Weights of a small transformer language model.
Size: 13 layers, width 768, 12 heads of 64, MLP 2048 SwiGLU, vocabulary 8192, 115M parameters.
Architecture: RMSNorm before each block, untied embeddings, attention and MLP in parallel, some layers without attention, shifted keys, gated attention, value embeddings, an embedding shortcut.
Training: a variant of Adam for these matrices, 903M tokens, 6497 steps.
Each number is 200 + 20 x the weight over its row's rms, rounded and kept within 0 to 999. Layers, rows and columns count from 0. The size before them is the row's rms in percent of the matrix's.

# layer 2 MLP up, 2048x768, rms 0.0225, rows 1420-1456, columns 512-575
078,181,177,196,190,163,212,191,188,199,227,206,159,204,206,221,192,194,240,183,229,239,175,206,192,207,164,225,146,180,237,210,183,200,200,233,171,219,195,217,222,196,199,205,197,206,184,202,212,198,203,197,209,156,174,221,179,207,214,215,184,212,202,207,211
106,203,145,172,186,157,185,175,224,213,221,196,240,221,242,178,198,196,193,189,200,158,236,222,209,193,209,203,219,208,179,213,205,195,199,195,201,187,203,215,225,208,205,176,196,190,211,175,175,209,175,203,162,189,237,187,219,188,226,159,187,213,206,178,209
108,149,216,218,232,214,167,206,188,194,180,181,216,183,184,220,171,166,209,213,243,221,227,235,201,180,238,208,175,194,189,227,188,231,213,210,201,182,213,161,200,223,206,188,205,163,193,193,225,175,172,201,240,171,176,209,215,194,164,178,223,191,231,201,208
113,187,215,190,177,225,198,206,187,199,230,187,212,204,201,210,214,221,191,227,212,205,245,178,205,183,180,205,223,208,158,267,197,193,184,208,198,228,210,165,197,194,225,219,178,219,233,207,230,164,211,171,195,185,228,165,181,171,193,202,180,159,204,195,194
107,241,195,213,212,204,168,199,195,214,205,242,197,200,201,215,199,187,186,185,222,194,180,183,185,187,191,198,185,226,181,181,186,194,199,191,208,185,191,187,212,190,170,196,205,198,234,220,194,180,183,193,173,169,167,232,190,225,222,138,182,184,202,206,177
102,182,233,203,219,238,199,243,158,195,207,210,219,191,215,211,189,212,187,194,192,192,239,167,197,193,183,185,240,204,165,198,188,218,210,221,183,186,185,196,194,166,241,188,195,167,226,209,181,209,199,224,196,230,207,228,202,225,209,197,194,188,213,208,182
096,223,203,172,212,207,193,195,207,218,182,230,215,225,186,185,194,222,178,182,182,203,169,199,186,220,231,182,222,224,216,162,183,187,198,163,229,231,191,185,214,183,195,200,221,193,180,181,187,221,171,192,207,207,209,215,179,158,190,209,222,242,215,158,191
070,230,163,195,167,179,236,213,170,207,189,217,201,191,186,201,176,215,180,181,217,233,230,193,179,222,188,207,235,254,191,168,179,213,195,164,182,171,191,222,187,185,217,167,177,180,235,205,182,205,197,159,179,185,226,199,201,192,193,204,204,175,195,213,207
102,237,216,194,216,201,227,176,183,225,177,224,228,248,208,178,181,188,202,223,183,232,214,245,220,215,174,203,195,236,200,173,168,186,209,203,158,196,196,194,185,181,215,221,210,195,212,167,192,202,217,173,225,181,185,181,177,209,203,187,225,167,204,187,200
099,212,191,196,197,189,212,186,169,211,170,169,182,176,170,207,207,184,185,195,206,202,218,178,215,187,160,156,198,252,177,210,167,202,190,199,174,208,200,219,247,211,194,183,168,179,179,184,232,161,197,208,201,211,220,208,179,201,227,237,190,200,217,184,205
101,199,230,157,185,197,215,208,203,195,219,227,231,195,200,212,189,177,191,206,220,198,184,205,212,194,212,169,196,201,193,194,211,206,153,191,199,199,171,186,197,221,220,201,212,224,206,204,171,154,206,204,227,135,180,146,177,213,189,192,220,184,209,208,198
098,180,223,186,242,224,201,198,181,173,188,227,207,212,212,226,196,186,230,192,210,192,204,197,200,221,211,197,198,161,207,164,230,176,212,172,201,211,188,199,194,197,173,209,199,201,192,190,206,188,208,196,171,206,161,196,195,196,187,203,177,187,181,194,181
092,156,221,182,190,219,172,230,165,219,193,239,211,187,224,161,228,147,204,222,166,210,199,205,217,169,213,203,196,204,218,205,188,215,209,218,199,194,208,213,166,192,195,195,183,236,234,206,195,183,242,174,189,155,181,222,192,207,185,195,219,203,191,229,176
103,189,188,199,174,183,228,157,207,209,193,208,203,203,169,189,207,256,164,207,214,206,242,222,206,202,205,181,216,186,176,230,210,219,160,164,171,216,190,172,191,184,219,230,192,193,224,204,214,212,196,229,196,259,227,219,199,175,207,204,217,177,223,204,235
108,218,180,199,225,207,207,200,253,209,206,230,195,180,259,192,181,183,200,187,180,177,203,188,200,219,241,173,182,196,200,194,180,231,225,199,179,200,205,172,214,213,216,189,204,224,234,199,193,169,215,200,195,174,213,173,211,178,224,222,212,226,211,217,228
105,194,183,214,201,182,215,216,223,217,210,163,178,201,193,221,227,207,210,192,172,155,188,228,231,216,191,227,239,198,236,211,197,191,232,205,165,213,168,198,150,188,178,190,194,245,189,228,170,215,217,209,238,194,174,201,223,211,183,173,171,241,193,175,177
106,182,228,207,180,194,237,190,208,200,210,188,236,218,188,192,242,224,179,222,200,198,176,212,201,200,216,184,189,191,221,159,192,205,224,203,206,194,211,191,214,223,211,191,186,212,187,196,217,227,193,204,216,218,191,181,206,191,225,195,217,199,216,184,168
101,230,179,198,196,206,197,226,181,153,210,198,240,255,193,221,221,173,196,249,225,192,202,167,212,174,193,164,186,236,205,220,175,234,185,224,212,160,174,191,227,197,214,221,196,226,194,195,188,174,202,160,146,214,183,194,195,225,200,230,202,209,190,202,182
094,172,193,249,170,195,217,202,253,221,221,199,196,176,218,195,206,221,198,183,228,208,206,188,223,206,191,218,167,185,188,214,209,216,208,162,211,212,194,181,192,208,177,171,207,204,238,174,213,199,185,154,193,173,200,191,182,170,201,196,223,209,192,241,194
111,169,190,188,178,190,218,233,227,226,187,180,222,187,238,238,195,180,214,207,161,234,187,166,240,205,195,185,198,210,235,220,163,194,184,200,208,225,228,207,200,194,199,181,208,235,221,191,229,190,182,177,211,183,222,192,185,216,213,196,184,153,174,175,157
103,190,191,192,195,185,146,196,193,158,187,212,225,224,226,182,207,180,187,196,221,215,253,190,204,211,194,212,202,186,202,208,226,226,189,216,219,218,211,185,201,194,241,209,197,212,167,200,183,185,202,207,246,228,234,189,184,238,226,185,190,174,207,177,175
093,194,179,231,191,209,181,221,181,196,216,209,191,157,195,184,179,158,203,173,186,178,188,186,235,194,230,221,196,208,155,208,226,208,225,178,175,192,185,179,173,190,225,203,229,228,194,199,184,173,209,186,190,210,189,203,189,232,212,220,180,174,185,161,208
099,233,185,196,226,202,184,162,225,211,195,187,180,209,161,195,190,173,177,211,188,167,201,194,197,174,230,208,212,217,210,184,174,208,227,173,227,188,215,179,235,192,183,218,245,148,202,188,228,185,196,220,172,206,182,234,206,189,187,188,210,215,212,174,215
120,184,193,206,226,203,183,227,177,178,207,214,244,181,207,219,180,209,198,195,198,185,181,184,193,205,200,148,210,176,203,223,236,209,172,187,190,202,197,222,200,171,179,193,215,236,212,198,193,210,189,223,198,188,203,161,198,199,200,201,194,215,186,163,186
101,238,206,193,171,170,179,187,233,193,243,196,170,193,210,201,207,143,201,177,163,213,152,192,229,209,230,182,182,199,230,197,166,187,201,194,203,212,198,214,207,181,193,208,227,186,217,200,211,216,227,222,192,172,215,186,183,194,233,209,224,166,176,162,198
093,172,215,216,236,205,196,195,235,190,193,203,195,196,172,185,200,221,204,224,165,231,189,211,215,231,219,197,190,168,225,228,220,192,193,198,194,207,207,230,201,206,174,193,211,182,194,211,200,203,220,216,226,203,182,204,194,192,153,191,204,219,203,207,192
107,201,218,152,219,191,196,200,225,214,206,195,207,167,182,192,205,246,201,212,206,232,204,217,182,224,219,221,199,205,236,192,182,209,188,197,234,231,168,203,186,157,186,196,203,195,160,201,197,160,213,196,227,200,214,206,213,215,201,211,200,200,191,214,197
107,191,195,186,212,181,217,194,193,200,192,177,225,220,194,185,195,165,202,224,186,159,177,232,196,197,200,196,220,219,142,209,201,215,221,239,214,201,226,185,183,204,236,216,208,180,179,199,219,209,188,221,175,211,215,198,203,201,220,199,227,168,161,188,188
091,208,206,173,216,249,221,196,183,232,202,219,185,178,188,186,221,255,198,181,202,219,232,200,188,187,209,187,183,183,260,210,215,216,191,175,216,185,197,182,194,181,233,209,198,233,224,184,203,215,220,183,153,195,179,213,191,215,196,192,205,179,213,200,191
104,192,235,171,182,197,189,205,199,179,233,238,262,228,223,240,186,190,196,229,191,176,208,202,173,200,176,186,206,194,209,209,185,201,159,186,216,201,234,188,205,225,189,202,188,164,182,204,183,187,227,185,194,149,218,186,210,178,235,188,227,186,225,185,204
111,147,231,205,198,194,211,187,206,208,172,240,211,202,169,151,202,190,187,213,211,203,210,202,197,196,187,185,179,238,198,237,212,227,196,170,215,237,176,215,210,203,193,214,210,183,210,210,144,250,155,201,216,191,207,193,182,193,200,179,181,214,154,181,204
102,189,232,213,181,189,223,194,175,206,214,189,173,237,206,186,210,171,163,180,206,197,229,148,196,185,214,194,224,226,211,186,184,189,171,191,190,170,173,196,227,209,208,218,207,183,199,228,189,203,166,228,185,202,184,182,199,214,194,223,183,242,210,235,161
094,217,180,222,204,197,204,198,169,208,165,174,186,200,164,192,196,177,201,228,195,178,184,199,209,199,187,180,190,215,183,231,221,205,212,190,196,204,184,194,214,210,176,209,199,213,224,203,155,223,231,192,202,167,200,233,161,200,207,216,205,194,187,195,229
105,193,198,229,167,217,221,203,215,174,219,172,203,204,182,193,209,191,189,171,202,212,205,197,185,186,218,175,174,191,176,195,213,200,190,197,199,205,197,214,201,164,210,138,185,220,194,175,228,214,233,227,179,185,204,178,177,217,207,222,189,202,168,200,219
108,223,239,246,174,206,229,188,205,195,237,187,231,171,211,221,217,210,213,230,209,224,226,232,216,185,208,158,215,214,183,223,181,209,190,195,186,178,201,173,204,207,223,184,206,152,181,179,216,189,215,191,233,179,228,170,199,183,184,235,199,195,216,184,192
105,171,168,202,203,194,191,217,198,197,177,167,154,223,172,168,236,213,218,211,186,195,216,224,196,206,176,236,200,180,183,206,176,188,179,214,234,233,232,200,208,180,215,193,194,199,206,154,239,189,198,207,224,191,214,224,188,168,200,182,161,203,213,209,165
114,179,182,197,185,189,174,208,211,211,199,198,199,214,206,253,188,193,203,212,202,175,185,188,218,174,163,211,215,167,178,215,175,209,217,172,203,183,234,202,217,185,186,222,195,237,198,158,194,234,205,142,201,251,204,219,172,228,212,187,206,202,191,196,191
# layer 2 MLP down (transposed), 2048x768, rms 0.0206, rows 1420-1455, columns 512-575
059,184,198,208,237,187,190,201,190,189,190,214,183,178,206,202,211,194,207,185,211,190,190,206,204,188,219,193,157,192,195,221,211,194,218,201,183,212,194,194,207,197,222,194,174,192,201,249,189,209,225,197,197,212,207,197,222,202,209,168,201,184,212,207,181
108,198,207,208,183,224,198,187,191,215,166,198,186,166,201,242,214,210,191,200,213,206,191,217,186,185,198,191,226,202,221,222,191,175,183,213,217,199,216,190,230,182,193,198,216,242,178,211,191,201,173,225,192,232,196,196,223,190,248,204,215,191,169,198,211
104,167,197,210,190,212,186,181,189,200,179,198,195,195,181,177,214,231,220,199,225,227,200,215,243,201,183,222,217,189,189,196,206,216,203,227,202,250,164,207,194,194,189,190,201,205,182,192,232,201,187,187,163,218,217,225,214,207,225,203,179,186,193,208,201
114,202,193,195,195,209,169,209,190,221,262,227,205,228,203,203,186,195,202,204,237,194,158,200,177,209,212,197,238,190,192,209,204,221,151,204,208,196,204,195,194,215,202,204,179,217,198,195,175,216,173,218,195,212,166,186,245,213,179,235,193,200,211,175,196
103,205,194,228,208,195,190,240,193,200,182,190,207,204,177,201,160,230,209,200,176,219,195,192,168,211,219,236,224,196,248,191,217,197,195,198,219,193,187,186,190,195,218,232,195,203,192,189,221,193,207,232,196,241,197,200,163,205,208,215,229,198,208,164,205
103,165,198,217,216,185,186,204,192,172,239,190,231,197,190,203,170,203,217,203,192,201,181,178,236,204,221,184,178,180,195,200,214,189,226,232,205,195,218,218,210,190,230,211,216,196,179,190,179,195,225,240,196,218,193,201,214,197,200,182,224,234,183,205,207
102,195,224,219,236,206,175,197,188,197,136,187,205,192,189,202,207,198,158,173,211,203,212,179,174,188,192,160,182,239,211,195,174,205,181,186,195,202,167,195,173,218,200,216,193,202,166,207,204,205,175,201,206,192,199,181,182,211,186,207,215,195,195,241,155
065,204,207,196,165,200,242,233,207,171,181,233,183,184,191,210,234,202,221,186,235,225,201,220,183,218,188,178,204,195,200,188,209,223,206,204,160,184,194,231,151,184,209,206,218,225,185,194,183,229,193,199,200,187,231,189,207,192,202,198,221,204,185,218,223
101,217,179,199,206,209,190,225,187,197,159,212,212,191,163,205,202,166,190,210,202,231,240,185,192,208,237,181,224,185,202,213,191,210,206,161,213,187,187,187,230,188,197,217,203,169,161,196,212,192,193,190,179,206,208,154,202,193,196,199,242,200,215,230,195
100,194,208,218,180,184,186,170,166,172,215,185,204,150,202,223,189,187,210,237,189,202,229,191,165,194,201,185,209,197,167,193,180,221,205,200,190,232,163,183,247,230,182,180,178,201,230,199,210,210,216,191,207,198,235,197,196,173,206,210,196,218,195,212,183
103,162,195,232,200,207,199,178,188,225,194,231,198,213,164,206,172,198,189,205,210,171,183,205,203,187,209,196,215,192,160,232,173,244,173,193,188,226,191,194,206,195,223,180,191,193,239,178,175,200,188,197,212,213,208,249,162,233,213,165,195,179,182,179,182
110,198,199,238,205,256,217,197,209,197,195,197,192,190,171,227,233,213,199,235,163,222,188,197,196,226,185,174,192,199,202,213,199,202,210,158,174,183,196,220,197,208,171,200,206,206,194,252,199,205,208,184,200,196,227,215,194,202,188,209,193,205,201,186,260
096,187,203,174,183,207,188,198,194,218,208,233,215,243,263,194,236,176,197,210,176,188,233,225,239,188,204,184,191,204,212,190,217,207,194,208,194,175,195,178,154,185,194,196,182,216,217,198,230,205,175,231,187,196,152,230,165,190,213,215,227,202,206,216,199
104,194,216,191,176,209,195,222,210,167,216,199,186,226,210,212,221,247,190,205,176,183,236,212,217,187,194,198,235,215,187,250,197,210,210,191,180,207,221,243,213,206,213,221,198,217,196,198,182,191,182,190,219,209,230,210,222,189,217,216,197,179,244,207,174
110,166,207,209,203,197,215,218,219,175,220,238,186,193,203,206,207,231,152,175,206,159,186,215,199,220,189,184,182,191,177,159,178,194,193,170,186,191,230,190,209,192,182,196,154,207,238,215,148,216,217,208,217,199,217,229,247,205,193,173,170,179,206,182,193
105,218,225,197,197,211,206,179,194,206,221,201,224,194,188,213,207,182,219,232,200,208,205,181,198,235,223,190,232,208,175,165,227,179,206,221,183,191,185,204,198,230,193,180,216,197,176,206,209,196,212,167,219,233,196,183,187,196,161,189,184,202,194,234,206
105,190,186,238,218,183,191,173,210,179,230,225,205,232,155,201,174,181,213,199,199,181,219,202,141,201,200,188,212,171,225,197,205,152,216,205,214,206,205,231,216,194,203,210,209,198,219,173,212,202,198,213,201,244,216,217,231,165,196,185,181,188,186,216,203
103,175,223,209,186,201,223,238,195,214,216,188,180,173,206,177,210,204,219,219,199,204,175,194,204,207,226,190,175,223,222,165,197,213,200,212,225,211,217,218,256,204,194,167,187,160,207,206,212,210,249,168,192,185,187,214,196,179,190,172,194,212,218,232,220
096,212,209,199,233,183,202,157,208,183,191,190,194,191,211,226,219,199,211,193,193,199,201,195,214,214,193,182,194,194,249,212,217,212,211,222,226,229,208,192,212,163,206,224,212,176,178,200,226,206,169,215,195,183,218,173,195,229,191,211,189,236,220,180,211
104,180,217,208,214,208,223,218,164,198,171,231,176,205,261,188,217,197,170,216,178,200,250,224,239,198,189,207,221,177,187,164,183,210,209,178,209,189,185,191,191,181,169,212,222,208,203,209,191,180,185,204,201,214,189,216,152,225,227,182,208,189,166,180,200
101,200,192,221,197,179,194,201,194,215,203,237,167,178,187,207,203,198,198,193,186,188,252,202,193,177,203,219,179,209,187,226,182,214,199,207,193,194,163,232,241,202,223,222,165,176,180,190,198,198,182,170,232,215,192,196,177,169,192,190,216,204,176,222,174
087,219,184,205,237,209,187,192,183,193,207,201,267,195,200,188,217,202,232,213,165,194,216,165,209,206,209,206,248,228,200,199,199,202,207,207,167,175,195,167,206,196,208,152,182,232,198,203,186,167,197,183,188,217,197,254,193,192,227,205,185,224,153,191,209
100,237,232,207,246,195,195,187,178,185,197,202,229,186,181,228,186,193,236,216,181,207,201,178,178,188,173,208,219,177,232,256,197,217,233,215,212,185,217,172,203,201,185,189,220,248,178,220,208,190,182,228,212,186,221,220,187,183,213,220,183,194,212,157,179
104,194,207,200,197,212,200,189,170,189,158,201,227,195,188,203,192,207,211,212,214,184,221,195,206,199,206,180,197,197,176,210,213,211,191,180,158,213,204,200,247,174,184,191,202,232,196,217,202,183,204,210,205,193,186,233,180,197,226,186,184,174,177,192,176
103,182,200,191,211,152,189,185,236,199,237,191,170,160,165,190,180,161,194,199,192,162,193,184,211,202,206,204,214,202,167,187,204,237,200,218,201,187,180,186,217,216,209,211,193,221,200,192,212,183,208,208,204,179,224,211,201,216,234,157,201,180,174,205,196
092,218,206,213,191,200,191,209,237,234,235,189,203,191,196,201,187,209,206,203,214,161,172,216,191,180,197,224,170,204,220,197,218,215,211,211,176,214,175,173,202,190,214,205,203,206,193,189,202,194,225,186,186,204,190,187,193,208,207,185,195,198,220,217,207
105,214,225,191,198,190,190,188,210,182,208,194,150,184,212,213,176,202,199,206,178,185,268,191,203,216,197,172,144,188,212,156,225,215,186,178,205,179,224,202,209,150,210,179,202,163,190,219,190,207,202,215,181,216,199,205,213,203,225,200,254,200,176,179,197
105,221,175,186,180,201,205,208,184,208,223,205,193,189,196,204,210,163,207,187,159,186,184,200,209,223,198,199,168,228,172,237,202,174,168,170,183,171,158,211,186,181,191,177,218,187,183,244,228,202,226,221,179,195,203,200,193,252,196,209,189,193,180,229,227
092,205,201,177,221,184,196,204,192,179,213,155,218,209,182,183,225,196,176,208,173,187,179,198,202,193,189,174,215,181,219,204,188,170,212,197,199,207,197,184,189,197,203,161,164,204,184,215,184,157,206,172,230,213,190,216,231,196,190,232,218,208,208,165,189
098,218,235,211,165,247,191,164,192,203,198,233,230,212,183,224,231,167,200,216,138,219,202,168,183,191,189,218,189,199,180,195,188,190,180,214,194,190,192,181,185,197,199,152,224,207,197,184,213,201,207,204,212,194,191,197,179,201,227,249,191,201,214,180,221
111,199,218,191,161,194,239,195,175,178,224,201,207,213,183,204,214,230,202,239,204,191,196,216,239,158,173,155,212,240,193,198,210,174,185,196,195,182,208,203,210,218,215,206,187,180,156,183,236,190,182,171,227,224,176,146,229,203,214,181,208,197,168,180,181
109,220,185,178,212,226,194,140,195,223,204,209,200,192,156,166,211,208,225,190,219,212,170,200,216,166,196,202,221,233,198,211,209,187,221,193,206,196,209,187,181,200,193,203,191,204,197,209,230,217,208,183,182,213,241,188,206,160,190,189,209,213,194,219,181
096,152,225,213,191,194,217,177,235,165,211,220,209,218,195,195,198,161,204,215,193,211,220,175,199,208,201,182,179,207,177,200,211,213,218,181,201,200,209,201,194,231,209,224,185,227,172,192,186,234,212,168,168,208,193,201,170,214,174,177,196,191,182,146,213
101,191,186,190,192,185,199,198,185,227,184,197,174,193,195,178,179,190,233,227,164,232,201,180,166,201,203,176,197,181,194,198,190,175,196,251,196,208,187,191,234,177,173,214,195,190,203,193,225,185,233,195,177,212,220,180,171,207,198,204,192,222,185,190,198
105,179,186,191,164,169,222,182,200,212,201,193,228,187,177,197,204,176,205,202,215,177,202,207,196,200,216,204,181,200,199,241,200,173,212,195,202,169,180,207,211,208,203,179,166,190,200,166,220,210,184,179,192,196,154,147,190,196,192,206,177,207,173,183,202
108,196,177,198,166,234,208,212,215,189,203,214,186,204,187,229,196,203,190,202,248,179,223,164,212,234,191,252,207,192,207,220,205,185,205,190,204,218,202,207,248,165,160,160,204,189,218,189,201,233,190,174,209,222,171,240,175,202,217,193,221,228,207,216,174
# layer 2 MLP gate, 2048x768, rms 0.0235, rows 1421-1456, columns 512-575
107,197,232,185,202,205,203,187,174,161,175,184,155,182,209,177,201,204,197,217,180,257,188,239,195,198,189,193,214,193,205,198,230,195,187,210,183,212,196,193,150,194,233,220,197,228,201,222,178,213,195,205,186,232,186,208,211,224,182,173,206,204,241,200,212
108,177,168,187,190,217,221,215,202,171,202,216,187,196,201,206,188,184,228,211,185,201,211,177,206,168,226,170,178,179,223,239,219,195,215,220,176,222,183,212,155,180,206,192,222,201,210,216,184,201,227,157,214,214,226,199,179,138,199,206,210,171,187,229,210
108,210,196,186,216,203,200,186,210,190,180,177,187,200,211,193,229,250,202,171,140,217,174,202,194,196,188,199,182,182,239,195,209,191,204,199,200,222,243,229,192,191,184,174,200,189,196,210,145,166,194,150,196,224,203,201,179,185,216,179,196,197,187,203,226
101,158,208,169,202,176,220,176,222,194,196,174,220,225,199,206,194,180,176,215,181,217,187,200,227,174,214,184,195,233,177,228,231,193,166,168,175,239,216,220,242,196,219,194,234,231,200,203,226,239,227,193,184,222,183,182,216,208,218,211,180,214,194,199,207
100,242,195,160,208,184,226,204,224,270,205,249,200,219,192,185,180,199,191,248,218,190,217,191,185,196,224,209,191,202,227,186,213,197,202,216,218,186,196,195,182,185,209,202,238,215,203,222,179,188,213,225,193,191,216,207,184,194,165,175,198,224,222,155,197
097,196,174,215,202,181,150,217,172,171,199,223,198,179,202,191,178,186,200,166,186,217,196,233,211,196,191,225,215,183,179,185,198,173,225,202,168,187,225,185,179,190,136,189,173,217,188,196,190,202,178,187,215,227,206,225,213,234,227,212,214,209,187,176,207
085,166,182,200,193,225,198,216,168,233,203,190,213,183,250,211,202,211,218,200,210,229,232,223,172,202,150,185,196,210,157,214,138,182,170,188,181,216,203,179,138,185,181,211,188,167,187,171,203,195,223,228,240,182,168,240,181,189,219,209,181,227,187,189,211
102,187,183,207,188,213,221,215,197,211,197,198,206,248,195,220,206,205,222,224,210,240,244,188,201,245,206,207,217,220,208,188,161,232,210,212,186,153,185,237,185,192,202,201,216,212,215,187,196,197,218,216,218,203,232,184,146,177,223,211,203,217,211,209,200
094,203,201,190,180,186,232,222,235,227,186,203,205,237,200,203,177,208,174,221,207,201,192,214,201,200,203,236,200,140,222,203,206,205,224,205,200,206,214,207,174,181,204,162,227,195,201,191,178,223,204,185,231,215,195,231,217,174,173,216,201,199,205,213,176
099,190,152,207,188,172,203,192,208,144,196,209,218,225,203,219,193,192,209,206,154,205,180,218,194,186,212,191,189,213,183,192,188,237,224,233,189,199,193,206,228,232,222,225,224,212,209,202,240,184,173,197,251,183,160,213,167,184,236,249,191,270,212,217,192
096,212,224,191,226,188,221,213,179,181,181,208,219,213,198,234,181,189,223,206,224,173,202,220,211,224,215,237,218,157,221,161,221,215,206,176,218,236,208,210,202,194,212,190,197,200,211,185,204,224,206,210,201,227,184,178,207,187,185,227,179,168,213,198,192
094,179,216,194,180,223,178,222,208,238,199,227,204,169,214,173,194,149,194,219,192,233,197,213,240,206,213,200,220,197,210,182,185,214,183,203,218,184,196,184,171,176,214,189,189,249,222,224,182,198,236,203,221,186,197,185,194,204,183,199,209,184,186,223,166
103,195,208,184,226,238,231,170,218,208,204,213,204,194,216,185,242,204,191,202,208,208,189,203,215,203,201,210,212,183,191,200,256,196,202,175,218,228,196,172,184,186,221,196,240,214,200,145,207,188,217,209,203,199,200,168,181,191,219,194,190,167,226,223,171
102,224,218,210,194,196,205,218,225,213,204,220,207,177,192,148,185,196,208,183,192,195,163,204,185,185,192,251,161,204,155,219,200,191,179,185,190,207,138,192,193,153,187,203,190,175,234,178,185,226,217,197,201,185,204,242,188,198,235,168,220,199,221,244,198
103,207,205,178,185,205,227,179,195,195,206,175,190,176,187,239,207,181,228,209,209,190,202,169,221,215,199,192,229,226,159,182,187,222,185,208,208,212,177,220,226,212,194,203,199,226,224,196,185,209,209,189,149,206,189,166,172,185,223,236,207,175,187,229,240
106,184,169,211,205,200,214,217,203,189,183,188,192,199,236,199,179,181,205,224,210,213,191,212,212,204,203,207,206,195,235,169,242,207,188,195,191,206,260,198,198,178,187,166,221,176,212,249,218,183,192,219,224,209,195,220,228,208,192,188,155,209,217,203,204
103,206,199,230,212,222,195,200,227,226,183,238,177,183,180,223,203,211,186,165,198,240,196,231,208,186,198,216,191,207,204,232,197,205,198,203,184,200,176,222,246,187,222,207,232,199,214,169,163,184,209,212,198,204,211,166,188,217,198,180,191,181,168,212,178
094,191,194,172,191,185,209,192,187,203,179,219,215,196,232,176,187,199,216,232,219,178,202,217,199,194,154,194,186,211,209,172,199,219,229,204,217,217,231,188,251,201,205,186,171,212,166,241,245,199,196,192,203,192,206,200,250,216,198,200,195,235,193,191,199
105,212,195,239,199,214,164,207,164,154,188,186,163,178,216,243,202,189,201,236,192,168,187,197,209,203,188,208,206,206,193,186,195,195,187,214,209,243,211,243,204,194,204,183,165,238,213,193,196,192,195,218,232,196,171,174,224,249,203,150,189,225,206,180,172
098,192,210,166,200,211,157,167,221,246,168,222,185,193,203,184,194,195,211,177,204,193,219,180,215,204,214,182,195,186,220,238,210,231,183,168,194,218,197,179,212,163,154,214,224,234,208,189,188,205,226,213,224,201,246,211,217,210,215,201,219,214,195,152,238
085,180,232,156,210,202,218,176,225,207,203,214,214,253,236,209,224,232,214,233,203,206,214,209,181,202,192,203,196,195,216,237,172,198,180,239,213,217,217,205,237,211,162,173,174,195,182,173,233,229,188,194,184,208,220,223,218,163,180,213,197,211,220,216,235
098,183,226,179,205,179,205,263,194,184,186,189,206,192,204,213,180,189,184,212,180,211,205,195,203,200,231,179,242,186,192,193,200,175,224,204,214,214,231,175,234,217,233,196,197,173,176,177,207,176,208,195,230,174,222,207,189,228,180,218,216,191,215,181,233
117,213,190,191,201,199,188,205,237,191,201,250,194,222,197,192,211,182,169,222,184,182,175,226,201,222,190,247,208,207,223,192,161,174,231,208,204,200,181,180,208,179,229,233,200,190,207,190,176,216,185,203,160,214,200,210,194,207,198,206,186,232,188,202,224
100,193,216,216,212,201,188,193,186,166,203,184,209,232,217,191,208,212,183,192,205,192,227,223,218,216,192,243,224,199,187,216,221,217,181,229,214,207,193,204,177,169,180,194,189,209,201,206,202,196,196,178,249,242,203,197,222,190,180,196,180,257,210,196,179
097,186,223,203,185,203,194,199,185,216,174,162,180,215,181,206,189,215,216,217,214,191,159,187,207,150,197,206,183,194,220,214,237,193,189,209,198,216,193,235,231,181,173,200,214,199,212,185,248,205,183,206,217,207,185,202,185,218,204,157,183,230,209,191,189
108,167,212,208,175,233,163,245,173,183,205,169,164,224,185,197,204,192,200,215,199,219,186,202,193,183,196,183,206,184,215,176,186,161,205,202,213,206,151,172,176,279,199,224,188,204,186,181,239,212,214,240,139,229,230,178,225,205,209,163,179,204,234,189,236
108,221,194,200,209,184,173,174,215,201,172,224,223,195,191,182,205,191,211,186,172,176,199,170,208,198,203,174,203,183,165,214,198,216,201,280,166,198,219,203,167,173,155,234,205,209,243,222,257,203,204,160,177,166,204,204,171,197,213,198,212,197,229,207,198
088,204,200,243,229,169,207,181,187,203,191,200,218,193,201,210,205,185,198,206,192,206,179,200,177,196,219,205,198,182,133,197,226,201,231,248,206,187,219,174,192,196,192,186,206,188,206,223,205,225,162,178,196,231,219,193,217,175,195,147,217,202,205,217,213
101,186,212,208,168,166,210,189,205,222,174,240,181,221,200,222,215,167,211,221,165,185,193,236,219,196,195,215,192,217,187,185,211,163,217,199,187,208,194,185,235,219,187,202,182,204,180,194,201,196,191,163,182,211,166,209,167,199,248,177,220,189,195,185,187
112,206,196,205,199,221,233,191,214,201,189,222,184,181,227,189,197,204,202,190,184,220,182,209,189,209,210,210,203,218,185,206,182,206,195,204,232,179,203,193,216,152,217,181,222,173,163,207,186,191,190,223,237,208,194,215,199,162,221,224,197,193,182,212,218
103,214,209,212,196,190,193,190,196,226,173,203,203,193,227,205,178,209,221,211,240,176,183,221,219,194,174,226,197,168,172,247,229,229,232,187,177,203,190,211,230,198,190,188,219,191,194,211,164,225,228,216,199,180,186,245,198,220,197,195,204,196,179,218,195
091,208,230,197,205,195,223,204,219,234,172,206,225,186,215,194,230,234,210,189,192,181,205,205,201,174,197,205,190,202,192,209,182,221,206,194,211,211,198,172,190,222,183,215,185,185,181,194,228,194,223,184,224,208,194,200,209,207,231,200,221,215,231,227,187
101,192,195,197,175,234,238,190,211,181,188,160,211,196,217,186,215,209,190,228,239,180,217,184,186,214,186,189,192,206,184,206,228,198,223,194,206,187,188,206,169,216,184,186,195,161,187,173,196,226,179,188,276,201,166,204,216,176,214,178,219,190,199,226,167
102,224,157,197,207,191,176,198,202,200,208,194,192,211,205,231,198,169,209,220,182,209,185,194,195,198,188,211,182,203,214,228,186,177,177,171,206,192,213,179,200,233,212,179,212,202,207,202,170,170,203,178,166,183,226,201,188,173,184,236,223,198,213,192,200
103,194,192,208,188,196,197,229,168,250,196,209,208,202,208,178,198,212,203,194,151,187,200,205,182,177,185,199,199,171,169,164,213,206,168,212,224,207,157,184,163,158,228,208,217,191,181,197,190,189,226,215,208,195,211,171,170,204,193,196,220,203,233,222,190
111,222,155,178,204,208,167,212,230,202,183,175,217,192,223,250,179,218,201,214,202,197,204,205,203,166,172,207,217,137,205,192,195,197,205,182,220,194,181,198,179,185,195,206,188,225,188,148,221,230,218,171,203,213,233,220,166,209,216,217,223,205,203,216,207